{"num_hidden_layers": 9, "hidden_size": 96, "num_attention_heads": 2, "num_key_value_heads": 2, "head_dim": 64, "intermediate_size": 384, "vocab_size": 8192, "hidden_act": "tanh_gelu", "norm": "layernorm", "norm_place": "pre", "norm_eps": 1e-06, "positions": "learned", "qk_norm": false, "attn_scale": 0.125, "bias": "none", "tie_word_embeddings": true, "parallel_block": true, "init": "trunc", "init_std_qkv": 0.0679, "init_std_o": 0.0588, "init_std_up": 0.0679, "init_std_down": 0.0, "optimizer": "soap_variant", "learning_rate": 0.00541, "beta1": 0.95, "beta2": 0.95, "weight_decay": 0.053, "lr_head": 0.0096, "max_grad_norm": 2.0, "warmup_steps": 200, "schedule": "wsd", "decay_fraction": 0.554, "decay_shape": "linear", "final_lr_fraction": 0.0, "batch_tokens": 32768, "max_seq_len": 128, "doc_mask": true, "train_tokens": 142000000, "max_steps": 4334, "dataset": "wikipedia_en"}
Each number is 500 + 50 x the weight over its row's rms, rounded and kept within 0 to 999. Layers, rows and columns count from 0. Numbers have three digits each. The size before them is the row's rms in percent of the matrix's.

# layer 3 attention query, 128x96, rms 0.164, rows 0-63, columns 0-95
103:456445460466507521491520446492487426546401562362458478534475458452509429572460461475524499553469504481459441522528451549404454535578424462478517463481467499525487438492526510565597467465442431476520481492453475514536494443500573529442562447507412516484584487586449602520366491587497556475
096:497564414550456464559458525599443425485492553445598441514510451432506496486484522429419461402543562485526440461540573565585474541538502468503487532504512524406496460499487526409541479525493414524588560550573545502481525517540471462433524559486516472625505550409517532436521421547533545527
095:511482495575485625471465464531530556494529506473656452541529492442478477496467501551423528536484522479569392384548495490539522467449533438491422524501541481463611411495509510481644547535577501502507550418530514560573576486456527572489446519458453475519502503492511471520556459579551524485
099:487453546454603408518457462461585552508521515452438530611449425498526489547524585593487441527437526510476470636496549484447550506462500463457447446465476545548522487488500461527536526480470476614506557497519466522567466435531553507494368436534474548508545475482512531467392560511427465424
102:522497526512434455434564549501445434533487598451533605493459491530431551550566451430505492553596514600469580470449522510382522495551448517525460488429525483507414520488419484514513518431494500493441477511520552497529485446485580425491461383586442462424553565586429507499462548498518537519
100:575525457402424559470466401529424506581478532546474520541535395507479591495498480502519488510516410529495525484454549479449507504433444496586624479514500388534507500595559427555580474498527457468493518503456439602501512454451554538491498480547513424488504509503359581471466470508515483539
102:508569497537514433533508506525423459426541486534503477540501445512546554400414526393455516557467424537454455533488548544557490529552512495614596549454451533482546502432463452521473514597440452497483607569492519550499475534513438558375511509439501377488508546474480470422471566469445485483
102:449509470461549522671526490437600449397537515494444451550498408487563542526495462453485562510456502511473518557555551506490502483527552508588501542499531504559434507487467502453523432498605497579408456433509405508442409446522433460437514556546546484508549516497414475466519485505463506395
110:568507444561392504489608479461475548459443456545491492497476495451410514467483495563470513432503443518461494421449528491481521535494505456498454506553473467490546613506566566500520505470486524493408383432416570453599502541539565410538536464493530454493391544484505529599504418525607515489
093:577548452505421464515483477606454515372545586511510553573452513470575559443475487441539533444501420590544566507429539485480548518440492435570578493501577468445544556377527524420501477431480520521502488459401475510523433488522470514483426515506516505515460532398504541495446508600519493503
084:517481521482489459509535398492571582482466578462508549478513476561594467455562575482471531432429474543539532574493542565525480496484560424519472531591562410526535584494553495466460545460466600524607544452494498520439457509523491463506379394480575531448507542402451444461528456477457461501
088:560560529443516568606473476537472480484539473433556490550525547538414614526567539484517497519533535557527543536516500423451525479429535548557486404422526449499477434595451483434624538523574537536505509597546537547524477481423487453472445454545576503452507515541485607422506461464500542449
081:552488463533452599508389482470493585507361528515472494509497405447580526502593537536451521546393458546461463526436503497559463490511477450539527422509491441464487483511620538547444549501437437501497485486503430531562472563462481428478500549454509443446534508457548516471402573503424587476
088:475489473497485553459476490494514516542498548503526559490491531540533514481489459483504433447551586463466498545463471476548630560532468592482649468417502485475509600564549534590491438553448521472468460588528584561439503490566462443453508569531461513437522600501620497520530503492569426585
091:502513462409480556569461552459528491513450401600447526432604553421486512512488502453523557507412432458492409488475564517548431476448560460501454470554485490548528481465563559472517576438570545477500404440557482472471499532515417522511544583384571496552443461498438514501489397530512510482
080:552513543485493537484537452541548544467447486482464552405549589426408542503600507559501536506481541449475508492448439530509501495580497521420414509485483484575521495568609542484555595506455554488558523552477614544554530571457462385485442499406487574465456571419517517534490487550467457457
089:500519517537397589453445492512487585528459464505590544450550489511493495489456493510514483377467612442436457440436549454500476533422516504537583452494494439561499581558594584500499451540452437479494395502527540526506438530444542508449546510489495511454473536444511627509532492496557468619
077:557501430452481605545440485526462487558435514397515476560490451578469495447471493496435512422472559462489485547489564475473581502537453576596545490521555468533424544550551494495544457585568499528490436447537556488524402572444541488445474550516541479388455511555501591469448471599562468454
098:425495577490464490474546502494472492387461461505368475514442503500514528513438467446567529518558493581500481545531545448472574603432498477572560428470537512504446543440442477515458583519531527530433483528409391551575420465538524472539510491475544456595593459475450494526498540432413490446
102:547471527510457481542538519471426535464490462573473471474481491479450441410485548507391490437537409621476488380534551516465435497448607453549501554503423534447575451589520530575490461531455495527458432518548488527488461522434456443531551498512495410472618513469467468570477512504489554399
105:532461502468475537448572429479457541586519506560434574583584513464534469509473420396478574446477426491560510532431505464524564457504597523519562602533528464457492505529486445515530451494560484527573475456471459448449566507579499430516434594450510526457418447453481491471476365503512515433
090:436452580527492391496492525482476525436465487482535408535466426533573539425485414440541565512472541449489584608529510507434448500535527429572589496553523530511466520521546453598392532526554431614437544512461413527501456545561523492517549512514485543495585471502487584445525537464490521472
097:462379563474429557476498570454607486486533552507408507552491396568540487532550478554408483531557492546424542494433496472495609573510473517475571365439554485531479486531526490526455523563499555511462573502530410508515497430528556474580457462456514536444516461498466457500447577541559501479
104:417464547477517496490409536565558499553545442504554404487562487507427469481474474525455443537504542490523525437584538460525481464449562444521391563461464503422551354503519449465609559489584528487530524501631499471538567491423521503542548480465496494513589453589531491478472486564518540467
095:481575569487468544486566523491556502475463547518578502380472456513447481469508465396519475401591508401486576524508442582448470482591507533527463520465451540563531459571556494595473466469451437505507414497489521520454512488511490442483628464524402530446567547558505588519480522512547516423
109:492449585545523394525569537474541423449474529567527541456431512436456571566560556466531559556584523512515605524479458571556491502599434436571451479459483469500441555500463432455510553523548483611463505485395455509467454502473484440528467520543455528535486537572420453499545580504438461528
082:404471477457470527517482463564475494399453552409548478553492540536464508446481369490556484531530470478494517572563476479412583508523492468511542557487559462449564484512425446448520524397617487507437523537475533537441472422617511525465556436502511494506592554572491500453562480462575536438
109:559541517506456501550490432574452466543458450393407435504461489600425516494462608491486464485449570580482466463534485525465477526462502558410478513573454569543478492492515571392448575512482489441488515456504591450567466512444457474517614525562508437559579570514482481494436474516427448514
087:530541460581460642429470523484484475454521447471546498489531501404466510457402480553466560534501479463534515472551528489543503458476485460623454480436513483408429546415430422449550456484574476545433530480441428502473477551496561468545474563482587478475368472537499503471533478539570583524
099:454529509484506505494527539499486502504457563510440624512469520559436551494495470477483577484409537522479478425467582548475454495473507523541572398533524439506484519474478587426488470491422511421460517523613624448524450440510558586432548553435417521464418528519543474542574536554556587542
093:549487496444505554477503452465518476564585545647403538512490448482569573557584462449485476483543469437501537540484499483593555489535383499571612480465490470462461519489419484435550519512532577574535491506448442425500517490533463440518524629458517506491410486445438430463491463520455522491
098:612515472462513557468439442575376499515525600543548509564460494545486555451450515440498440437552465470523524487501476435446525386488462535505630550567557521444468502553427429441452488529563451491613540495512533516485568492419475573492491558534481485468489481503508526454574474521599458474
092:418432570497483484448515418465502517531536450551537462465474427610527532528475500444539607468528427545509474515474479465486571590517512510572562466497543524539492386479519416535483468509523401532471522469477457559535453446548625544448544502450422463526494552514484527412443577439458467604
100:403501427403414538532537461422479436529498524529397499565457502460508490430528441496489478514513472513545469466511494429456527562549438465565557558483458469357503511546499477480583509533422466448358436541523530479535425501467464479516604480440477408427536505531551551548519502484517552458
092:540479501530436532390422564569465554502404501446528560463510483490501458454504445653538528544468495425448552497423531523427427518494466483491472507532543444581451550520559540523422549468439503487554623505480496539548543464554641493462530492478541519508462514437520516440535532495550496602
091:538464524436514346560510455476529451517479436541558422454525414527566582521610592513506475520473540548471572519490539476513490534501386454540468500497442520491548447517538507433568551453579539575459435425507506450515435578451463438463542507579488483511501532509522549455456435461439472586
094:519592513561459521516412534498475504527524486548600439540422515453472583572601457499424478482497560566465534509421573571443458569531411526531455463535564464573566506538492527467528462503527558462479540525601519470556459566479502535476473524542478357543431556522416552491520534534531564535
111:463467484501508424569492515474479457544444449523620430474480547537423516525508467470429497522536490484457484549514560507532498504578587417468484513508434532459504463504493461528396589449606420538481468580554533443467529591579495332472515437499540467548504577440523474406473509475519504542
102:497556390512444548489429521484459430494479525514434496542487514506618470484522420519489590502412414544517494532431497523484434563554446576562594519548526443440589549472519501480501430515562443478414490503472455483465339582512473564495549568465552467563450481492527555532541479479487534513
104:472473563611587554406463512451522546430533418531542506444517486349482505515473528587533471542495586402519527504527526583553500496441506499535440474423474478540425525541517551516556426603461525543512543534491441572451517483476517496509496603483443574512505530552497514577591529544534511553
096:532519603509470405520543545605564443413420528476483489492445469622471508499497523503536472563517466533458517587482522474401510470469475468539501450465479454577560596502551468504436607424525499486518473467482442508567424446509562484515539429593523468456531493481488535422428597488483428452
090:513524484489440566583487452542425481587459461496512419462582618507445413505480555465440495487483546503513458515475445549556518537439495509499511482457434544519522577438578571457462500528451490420471392484471543524468435554452414550511555496501546453553473512556539588544450460500555429636
095:539443519451523486498531423506441541471462573516463568545490559496599526444502471367527568487452529479466517548420447452496528405574477530544718484482517479478526494448418559446429505484507465535458496517407524472455448443544465572429523548499456547499513524513564528454483497526474492534
093:530459541482527517479511516497472433525449448475539528490505439388499582449450564588510404570536525479488487494545441556471543470541384461572533530429453515419520469570480444530559556530583434562456455440472437480429546569439475409625521571564490481483572529576532508523463493512529485501
087:558529476489521442414486471498507526364496568513410541537439466447562530506481485495607542528494415526501590549451555458472549561449434506485510508522530553558501525412470491571460439455461545501520601558372405567549441379525474555492447461494500518523524513480483466499480509478456486409
110:511552458563467449465478508476521412497557464584471535521413536464432490485475500554532484538500455585512461427499494527443477523580550524445411529533518472468498556530564527473575496575416575400453513570548531514527492528430527488554494403471485473372556556582474437643553542527520492506
095:469510488430568540471496537452509486493572491660524547490564564436507523525495504435593521518511425374492513485482502419473530458525517525522509585404459500522549426523437428514525400413605456513535436531521405558422480431523469567529557539443475503559507489481474502442499493522539442526
094:552590485530512444469477555559606514457621536484543558498462413515506553568516481489603403562523523498491452579504495561496547472509498528385502541493470528509479524386479505498479490446458548443473573468524541455532558463591551498507424418516460553418476600519538506475499612481498464547
088:505484509498515489516500428468434439523470563502449468542476532459402504490518433426580491548506536502537563534523571528409481472550465520528406501456504549509438522489437528504554443486502489556469567582506491571524510427485501533511574524571419450522636593652469570542539487400524564457
094:518467511424529494497467462490530428444420534443534466462440524485567484434413504554442452468498459542516555574569501544567546560542371488584539481529530527486548482466478373485523521613516504574461559463400480550396422550531493545522468518551494439517535591533491432524520560498548455475
097:524441570515585418544482452501525412561467494470549501529447526493423570578518582500508568561455529431474488624489461514500534482563521471455512417473476508488452462568509432424444553465541375610530559552506491475486507583510483434527450482555484554473472525493518553376439545486466453538
090:557560474475462466480557472440587538471481514452545578464484407478502554446485512527518503397541554469521511468612596531529470465452478446497488496583535518454457506509476498575489455449422510503532452496535518494475590507588529470533454547573396584371435554391493498510539525480578575459
086:548483464484432521457470456540523516566465416453471419460446474577579478425544563586442454439510675490431522473539520449482577426595433441541476494539559555473482543530542534440505452500499525501521547485525484528551555523408506466574520556561515464427570433545556476480511497551545539519
082:579552492498567559516479480512458533496572571401504437531412464618422481513509412502469464478509466501498445553586523518473479419426452564482499435517508503476466473453407438557431489492533424488464566531481517426537478465563544580453486485590443498489440482398506496435562605500525552455
088:532463517542462460430488592510514411606466400451594533459559493465480477439459524533426497578512542516451500400529468478455412459570528484563406502492506519515425421582524471446512556534469475470537521444618525472453598561451537442474543531519496472416474500569508483508453469547551485563
099:563606490526480435500530503598490420486419523465539524460526488513521533484376554422559552482453506461534446453500478506463416455415477486522552446585497566515510495412410561451520530521538432492561495469460590514545591439447528616429531554459485511564485426462486528444546457533485498545
089:471419482427449503556477546451510534531433452487526540436572553456541460516509481522451523486510626489480470465440482502554466495516541522416580371510472492544453527537591602515440497585420499467419376506537569453402467499517463459497448495502437599463500513544542509524534547530571494559
106:432457520496466419531581547493571499522481511489588534443557554480499488513424572496550554445483569538567514441498425507448479530479602532409486479600534510593463433574574530515437550525383504427515433494534501529496523493426496567443465405494419589493485505490525537524512529510528415565
097:511546495620450531476506487529501527511456452464512462477473460580347491533537541518493525517491530456484424438473579544495546541432512494425403464467488462506530565512556590503516505371575536449528471535556549498649430561517537500480594485477543497549463499494535534507431400505543506562
091:456461522512450498524624505487563525430425442479438571534510400508467419499562474518442557529482535569497505473489507555492493515462514427486493504410457458503510522536455542549534442408525552576413458465520346490520446456519517383485563587525528504552569505489508463520516468382551477556
106:536466546483549467476507514454553496503532447537456528514459429394564494469511467553532418453540466448455500537523505472463545486523382532575603574461476530487519470601486518472506477492479494553545450513493462356488535556570455431511544649559445553424460520443566580526455498536530462427
083:503563482501505542431472461549473573336475576533460503540433516583606531425471454544540469461497466466465587614461483458515524513433506452507588492504565468524551631456575499545418484484452513466518560539387489563510491475491485485488563541456539465533519484417558500431522512513480479477
091:465399531464517462550498533494424423542417513428525445551500546479539476538489466626450510559493442550472522508467496421466513639447398464603525436468426505510461482459480505457508563557422400552439468498501525426534550459504547464455527415511497420489482504507521552416415524484527493528
099:427485494483573486509514487392570479490539503535510389433424488556529517529586587591463471506554507401504453521580588446579523547583481427531438576478452535405434531519485436498546527517484444499546531567558552510556544443552554434522604497421499500479523491507547449469533546509496521480
# layer 3 attention key, 128x96, rms 0.156, rows 0-63, columns 0-95
107:456518460474540510462534528499450522495538585467444505538443480558522495568383542553548479475500421407534525580544511543424513481466459411510490500463479337483497529490485489572522552518392442530517445525501390532461596472531419439464438492557534449487493603407479508509509471558505524441
094:578520468506409541551509497537502473507551566474553452476542448470494493573406503592471533427552516484499517567543454547605507534550532515458437560515448399472492435522468551489466502546523460520598553385588443524491434461557382453453597456546446462505479504471512453513435551411513504497
092:576562498536503531479453506502524453475542424614497500566510533514434415501438465543443475476581501503570469518539502446544590411490488493496410477522575429488503469488536526491626468411541484468500525509569434478450588483472605516501511422425586491570508484565472507562511402570554548491
078:453513460491605538467459518472544561421543463585545498521403519602468515510428550601482429413447521518525464615468570617501510474416480503535464462512447489412474584450575559538490420442440479504499533479473514449492558454500523483381445483448530502547485516473512500476554497560478527453
085:548463490544445482424548500475445562493597592547523547543471566546474506530411535469526517515472469511400516454514543588427431437499555516476512396550430407446494561452477436481424424455472535508480486450408490484539521492434524492464428469494476473374485498435455592478591506521436510493
096:480445541486556528507524485481515480560505478579500436520522531551359530428518559476527564583439423542467493519469544466514490514456447465474494455423486402459533575578347414539616573457545540479547519530432488569480518491496429568528485481617529508497466456490491483518515412536539484498
102:532502462486523456484496504499439513518546529506614453383489578490435512565519456497469521534495452544435497516454469508553597494521464479485498559471427469492460454570545460415421621536533446570499564388533513556414437435468472526399581484462450463492507448496516472480499621423544451510
107:401577471434536507604518496434508475513498518477480574473519543546576519539461499499559481608502518503499520547505483523471506576584466574516449527477536471537489514528513527518504502578447506492418600410543518561474437456521427445461457458517447529469396501469432486466530638370512501395
100:393368560550504559490629473509563459520508397478544521523534554458477453443424448489408531447593448518581480424467525560438458519572504490415495438442598490461506599500477514499561495525455563498470404489459487517530536526490577478565467557491531474499497485448561499507513459515545520520
102:515477544512478516516538416475533460494539558524673496482516587442448503526467465480501500441513471568546469476587531550578547539528478496489508500538422434409549554512490571381468538469481555536599572383497522510400511455560561570473494527478426526473495499441553561503533576540508507539
086:531535470442521414522493456444607499433524457476525499563538488490457495507503531415454447421406554508497526584476518480497468500524548439489417626550491524463608549463569568487555470464484533507499505479499549447457538517615574392582512391565477486468414555504504497531491496525455578467
094:517501508456539563542480435463540475588471494596587441503508543491514510455558539507481557563425546528521571583492527439473582540545524540485504423509410464469478549572460455489508449472560595424521475541449559599569506437444563565433395451464457539493439473554493531542514494445554506401
082:501533485489522496443446502444518418551536413562630410488523428453465505473609473513393521483507445572494456508525572429554483515528532430503426524491478495407594557494523505450473523544491436546475497508608433413530534510524479465496536546479475476476446550565523464573430507605535558558
082:472450512485424438487586412457540542531465526433496562473563448428502530513522500548441524496546527399531446473527476444472550565556489485443524552393432515438444476580428483568516521512467545531482508480608484548501422470589400558556425476547495449418501530520550496494433596486554442462
085:457488561480552581532478551509591395546378512439472484467542485441469436440596476478479568608422504500447505487530514424501509566533466584470440537480576559479500482593502482480528624555446472461495508519592495483574537537496471517530598521515442496565463460538529463527473470524585502551
082:490446473479485493467498420482540463528474548430540511529622478351450421487599450579390497462523513476556465533526516405573589535644478507453486595477517541526500469506457449462438540545504542490544453531533507483590539507493467515570538506492541458494482536535518484579483481603542523530
092:440501611532517562472536485476585514554484445516579461488549478484509418415534443496432494434452574464559482456567497424543428559555472458429492487427498567388478538560434386538586478493480485499487489545514502530526480512561493553487521498540430502442458467496576439480475444570627507559
075:470565513436481431542577460435549543519474530460489464527514510450568538444470367564486488469477538529529487514497520452448552561633484537563450512475474544450505517555485518537630472479519436474376465506480532535541401481569515537514434485570464457468383468474566543491546559536533525408
100:488555450492492512546515500406479477543490467551517487512451575499395451555467567512598483562557549474461476557589547499535533502460475486468526456474502479517456589487512423520347652527442513554464590453435479564487499445502465464455526541466446461513514454517511580403510575411523471493
090:507509560480588495554516534443494484487550426559565471536436583502412516518458501496482481471498463667515556389493473566504501421512519466446540394419489487496560484571500444518504450594580447550438535545456447478507552459439572442452536502536540482482546519556561529489512488416425437484
115:485439531488486388599493503410521494520434565515417555521433566493449543490482477539564645550505485551496563458545529567476521513447481478528437512495510495556552491538548530552521466556498545445389576517452419581544519513524559558556439479540533501479469504499537525473525491444418556357
083:472503518457545524503440573426439463499559440455544490459416470471493462533475494517549417462450502476516536512573585528458412411473441419533536513549496540450491551528538445467414581528574386558457586498440503525469504531510509347458544506450438526482473403526440543461571511442475464509
101:475522486430448410460546535484625497434494560496428558608538483517529531521577492539567472549532554448494505513481533415484487547529512557542554481413451414530545491493474469551465537504442508578390590512586394442542437475506488515569498469539522480518451513483512513476432597529553475395
094:506540452435565549567433621510509505480541473561426434585432527587516462526467521572531419514487520509498526539527495515532528428451534536500545451523521426483542441531473522472616502447517483445471538560434487419506526519428604429496506472438553535584578474626462525484535418475486505431
089:474482578445547458527615504509443492495555574387572528459511449444532391592500438499466472460482519424531508424587446471413479494550489437382430512477460461470488460518417458479433461517496412539517435558439477516550454464453547437498484509535505470422501538476503565432539578502475524506
107:442459529509537519447498467507473492495538536513506544499509454503533438615439608488471453580531477418412521447454480501510450474520500521505472493546518506527537544403457463451362595548446513473536557392481555534431523543438467490490543575513401431426439515523425544469564519490384487555
092:513528429456471454600486454433478440536483501491565512557456563460507475548460501487547479576530483427510471593552544563428550478565493535534508532521523424455452529594552466510473490401527575560495564454459464529466493463584583479535466430490538531508546472560417655469510610456547508470
100:448577458464453442610499441481493514503435505417489460499473448555450563531517470458512497427574533587582432631428490425567620514601568497512510516513501507520518443535563463508456493426467469516477418514513513491595432459583461477546493525560539458522550554492516454520442528475468422476
089:560474480588526555479476511537396431533529458562529462514523581438519461400488490521518501517491539548467517407579489495475440498499444535571467432489521501473496555459501469403527513484591539488417608401457542523461527497453625557479511542477441554562473430587473567466524423515550560552
105:524530531515463542442578459553565557507466552438506492571527572531506572459535434431451564506385560395551502426470521521530443488458598572514514429550535511399499446497500496503477455502476489544476396448568569450506472564492455547422575534461450506448449504535517471541473468596589487550
091:473470532474451503512490449514517525473466548486402477530521507557504557520561497541524609604490472441475553478438401461497493595439450549468470528407452469581497479457410528537438563509439586434472518414543446560524441506454377531540476533477498455431453524478459441516404601481463499474
091:588494568505456415597485441544455528516470558538498444542415532508506653539484475433600490581490434537528538569449477529487511418439557499516482493515419501521469495498468503482552433461596502399562504475498521597488457502484485584453451532513545542459544464484522470506550501477353482523
094:501539549441540472544515504461541528488531429619561542484441505624461445529530560493528523470493425565471464478508556424514486528423460501507442505483489448483464499574558434602513570419470467572443574447431544611463433550490560518442533467462457473524495500561455537422501563555515599446
098:525539479487500540539629502401473431499568490461463453550492569491542503473563465587456634537521469462532473400466504469495562466520540477542570443434537491450501454607503540514496513534472591450471466593466451554540399570537519528539549454491567480433531487565549574484506579504542446536
098:562438484523390528412456532506466464514472494461553479530564431458477437410592418502453459481454566514497446512512609551529455563531434449543500554526549552442535537442531448507490437472552491598533517438462522402500543551544501491521581517529530529574519466514479495546474433633562521580
092:416469567449530586492501468447588531454517411496548481435551357582586456510429580517430491511441427552490564543408496486528488576521474515540484524510489494445582506472516596540560531430423574426509415539466509497519458549487462430525491484478470468448488530518474419500477586478468520512
101:603585551553465673434469501584541495490497469555535467401512532493455477500550444553366473450493471501456476464471523464429410485519532559537471446614432454523538514535478506461489463441586537528526488517526499448527469513425461498500557523474480454537423448471417510554549494535572507536
109:501391488513542506529429538530572453565533465467548436458404467499446449528475544532500479542547406530394545533487550583466385524549499526461482471538411512451498512571491450517486601573564470519476552428536525534534477482490510418450586411443398461431501480532496584471463546473512538463
090:494520523503450536507483498479492441519508479488536474439520491463613545433454471458394625511462380442504469427472477473496457607539476497550479460492579515505590567571582568595530532529549492516470549544528508492462404560602495531571524551564453512493430530473451469447513608498525491545
110:484480489562511587427465504543435539532482430540462539472540485435518443448477523547451429463433611493526514448540474464491469463453381494464489477428524516532424478411448416455502486557509479488527547500503569489430585516413419511452510622513500487548477489561467451524546351475560481566
093:453532543510553377463549501476497448481539578470582430533560492519504451578494492458506368537496544511516461563509564562483534555500503478519534509526461481455596596466544438481453527391474474503511491392477523454542413394521540524504530502506472469460500460487491574408525656528493459484
081:440493605480540504501508468499523483594443505415512451432567483410502440488612537500459513464592503502513424497492399427515564523578492487462475525469485528513512504595488495464513641443437512523526464565586487544477441429578485587543540452574467477519544483490600538480459474517590490514
095:462487593421512467517470424400534531549519581515657532502454574521530507587527478421546598546478427468611506551510483577507501494489490496519498526516498538469475517565543511501434550512484534556476548441570516613424539547537503571452429497463431486435509540502520532483494605567484479538
093:506481517550513453482555488442438426444467466444431470510461351385552440451395530525476406605537524529435486473534481490508534400536437477561514514403441497462569494492443467458462553482481544466433491528456441519519485463475506556555501553546565479497521563586456491537466513540464402553
083:560515400523497526507450411488437490498529516553579524426500562482416545513526489509556506442442528578498468541503566544539561493443450451523522469584513462530449556458535516441444437466539493566603563475445511450469589522425517508442501603443509526555572452430497577465586461442426516587
109:523511415546496518437581468556448577457513511501418544567501510487555529492460462499422455526473423471465470429437514464438487439514555469429600443496520444513475507473519485419562483595482531379529418534505583457465455539434496460557520557587584430491517540492456436516562415472485415534
105:538473577509564533545463511504490433540475549530507528430465549500513470477531545540553528558415448565435489430594511541499500535422430584512453471482457516538450478571484429503541485524542512488557649493490529571525505503346535636471560470452502536543515451492504600457540505463473474586
102:501466406614442501453500545622492580482566552522502559482530432555516548502484397463513448483467506503449490537481514511518500456427506518492507469548488470415429518421526486390477439410515556464548434415534577462481441477501496517530483529436501558516545550382496447528548542565595567549
087:572538457501555583545492465480351545550520485505477512467462571490442504561503562523478519490449501506469490490494548578467476418443529492488515439567521445501390566501542509421437439447531472488544533503428494531518580514440460462429474549492520487549532463530420576463663417447414498540
097:542528486429524474571565428491472493449479448507557513508504509440424450525481497490500417498531512502488438575490443476490588530601423508578559602516491494489510509507539503497531577417525491575503526466473538444361492510621573489552525534557508468530472517612450582452484622544455509561
093:508479518508603438459436456493566422484519536515533451462461406485492473513520547574493489470459457519437522564494555509489418493490512510568446527574354529457528498501541401480366531474504448422477531453549575577534512503500489567397571490488368477509467552521462562507539457536443464471
105:572542465585420465468594457538469465451517466450488495500552498467393500444514465525519526419410631538505527412589524516510462428463482491533541462566526564442462436461456498414484357459572464510493397467445437458551511534529537462478536496458473569445470470522515512549475468538488536555
095:558603449466528499468461470463516516435547424495458461532524473515607459515535510509507398382553545537558477523515526478494395385545551514607521510497487515487553489486499547453569375441536479467451507497472445480525506523472488390575417514504581465562543435582519482475501486524448494590
088:591532498557480520510470546606456520511574471523520451486473582571421611506495473456506539465513481522517490507423526573484492459383478519525515398570507548507477495411476478515498409414676435523513448498502569477500482517474552482402417494428486574521470487440460537495516469537525548481
087:512477539489415408428562574465478576465455603476458495579499438456581401411483480497513449574485516549449526492521502497472468513602470462568544577490467456522532382525546487466510474585441467483371473499492497436555468512502530493553532493566585505483504478590483437550445483555461446475
094:486449532501516475520518489571478510540447580462536472473501491609496470538397500389579546527459532397532530587541477505526533471455456480492526478542564514473461493464516487521461521482449425451587438349510481541461511473501411505360555558467474491470569475421548370470469494507480491543
086:423440565469481538468516507463604474541459505451531539496535458408552459467575464487492526484505603462582474451515495427506474517590510543485589480512554599430461460556438456514508553579476478546448463570610465482472509519600443498563512474574413493433469503517580486537446478593573509520
099:442495605477481447455575492450547472501468542489493542502493422477549438515518458432558447449473559492557530521525499384512491488543521492457568514584549542495455394515502505516555499583407456464524415604435576501506470567579576575483568430554452523427474527479599461529543439558497488531
096:512544437598454480431522467555533477497506485467476453529615441474468515484463501580368535376550486476490525479536586527507515569479550527416399465466518451498530503489466487520506505394498462536476471528589479482639467434460428519534535515476475475570548510448545534523499404481609470509
098:407527491536469464483501478407490526479442465487456557596512415492532501516488577525439500572547580502453565491504544556590519535439506490501442420415580405513588499502484542548447414494478558566383528439537378497494488418522461524533447482483577537460541525537482461491476560410521486514
114:455533589530429449485568510458514505425497499496489493464502492478564487514448390613480512536499517579531522442489467566432528563445360485557517491444448534566514408483524538518426352505477564469451477551447459491570448578509492528496474579511531544501523556505506478522498617513442417491
088:449444523444513529519528432502503466516492487435560473461561511452484582503585488466533459498530517404637447573524507445514501595543520422444516573395492522465539572523466486540559626498510538528603563444567515508426511450614424505488440578480505492452524476516514479467452559489565479506
092:467457570455498526503551542465562467507498458524541442431444565568552446470531520540508541553560532535500439524428497541448529552534457435581552477515432459466512530550592505621474549449391535560459482451432458433455520525576544530386504436476468511460519509493527535490443597543490500361
097:550478396450495563515518502569509479452618464452390455508530503595542486565521558592494467429507528441452478485447513503476442485434480534521448565388478541469460477469529444507538527522498457482556520433560493532499421528438405387441563460417534492475517478548498516450391561458477533463
# layer 3 attention value, 128x96, rms 0.161, rows 0-8, columns 0-95
087:484445517524499453385636547578423554431475475566483528549499555496510457488497474536462525563433584451493428397479549471485475499543506457496539504586512630482482580461453441516498515522440448533581534507466580581527455570489459525543534550528494440534405431457538443496556490557512466496
102:552449435576515584435438491456590606485468451564549550530440458443508462555500476512490530423505446535510457482530581554455572591445501455507476507535538458538451490587472506534519482416563483474523499457449414565510504477505432508506382568478489438433507580405491567555498404510494449476
099:490509444425503532544437489540534465530498601441564496464486403489449544563535535429547543368468520431605519521502451502548482503493478557611560443569507528535457440558507462516552471476442437436472493464452467507533421497462573506505591567491436531451512487626492516488469586537545531566
095:460543558512513472641476555401496464545591513533458499495513514511532404538458529505520505417529499477513531530499424457534501562516486497489630537443493504589532506463490529515521517525474438503436486470447388517484425496600577466502485471515539437516525555584519544527495557389370433433
085:485461524571470489448478524553452485520448565484490479465537591476513515508476407524520539435444466580543547417504524473442577505436516540471521488449501389594467528588476575563512450532591485543449536495454597457531497505470505460462510451498538584411513517502438386368483441531433546545
094:484538478472488480557534456425452524530566486599459523562515504509487531522537547463477425587602483515456497496546553433484472446499619451512476573500377459477511452472483418493472520502453429587500498503587548471503487486485407470534425508612468415381541459501504499510427588538461551450
090:535408577509506494443485563396550598505414506451585543593390555506566447503434444572483530567530511538566462508428487521518564482393591473524500520514596512471550473553477490549514476458493493459458406499468482581499398479549501521526525556422536442471550516504423496549496521517483470529
086:402529440527531482477479469514605433564445540453568523478623417419564467521471471448519455535471511450526408479435535503505515464527511482511455489493504637483481525457445416581504521543446507407606496526532501568516609491474517553463513522410416489449534546526540450496513475570445534510
109:473525427514533481604492615525526441521497511452443507543515530469492477556571530512499459478499639417532535551427530469515610486487455469553512517477565556442392577524511514529478553570503515470410521439538480487472601506522533464409473496459489453525553525523564446506465393461461387542
# layer 3 attention output (transposed), 128x96, rms 0.138, rows 0-7, columns 0-95
079:536530541526499513592383465493537475545471473382566451541482576454521558492522509524522449467568420496518591515497500524526575517545555528528508484457522463510555464601546533439473496560559507494559471565439471477491497493465584459491510423490583504499701599536504573520461550517478481504
098:477469575426495458471500422539399358460441525448382442508546480538531512471540435477528490543460508495495565503446353445439373399471459519503540490447495617474513512444521451426506465507498517523515495555533562464470516496521553523491558463528548530550516426533517430471457543488471555516
088:550563516488410491498523522498459580501496465598457520495487532595558424484407446478482500552557496516379471528422538533469521490485453462429466557440463448471564502457461545494445544491599542554477484492551457430504516499523459445464408437477537465520420517365514503422525375420476510507
087:574455489427550507364500457592518523397501510512482544448512480552472551540575529441518503518471502511468525544525584537478505426514587540556434526493452530402455516405443487468484489426483518463560614537511573527496559497433415537485497481465408511451417470448421507549575529545571511521
088:442500555495550490526501499437564499433494453531602548519434346525581428430487584549434502517542553483475436571515473550567388486484480494534439499516476564487522480447496409360501532447386527524532532475553461456496504475515470490461500544517530461479534434512535528540467597563535474557
084:472479442531518566449522486544530462553472450378530454454478523510451475409512505509510552494496604505504511543457456527454460633549470600478468411559552488507525545507522552499578469468488576463604473549469468499444558532573578532457585555475490564639546512541487552497532417551511469468
087:480529447539541512494449459596466384476552547493444493428557459521515591542502505458539575440468454468481567552604495508476456521554420527496553572519495565452491498452409430452461446488591595530562653483530552485538532463496493544503427557536530559563477525485564471491592514522493491507
077:546554523525446484560457471495446511463472502518453477602398591567459467456464540629484592487533517570474584511518418551535575583471502515464475542550493433473528468512479588412531414479629477527519500526532452447542449538503479471554537586507588521561506517524478506498447528488551581550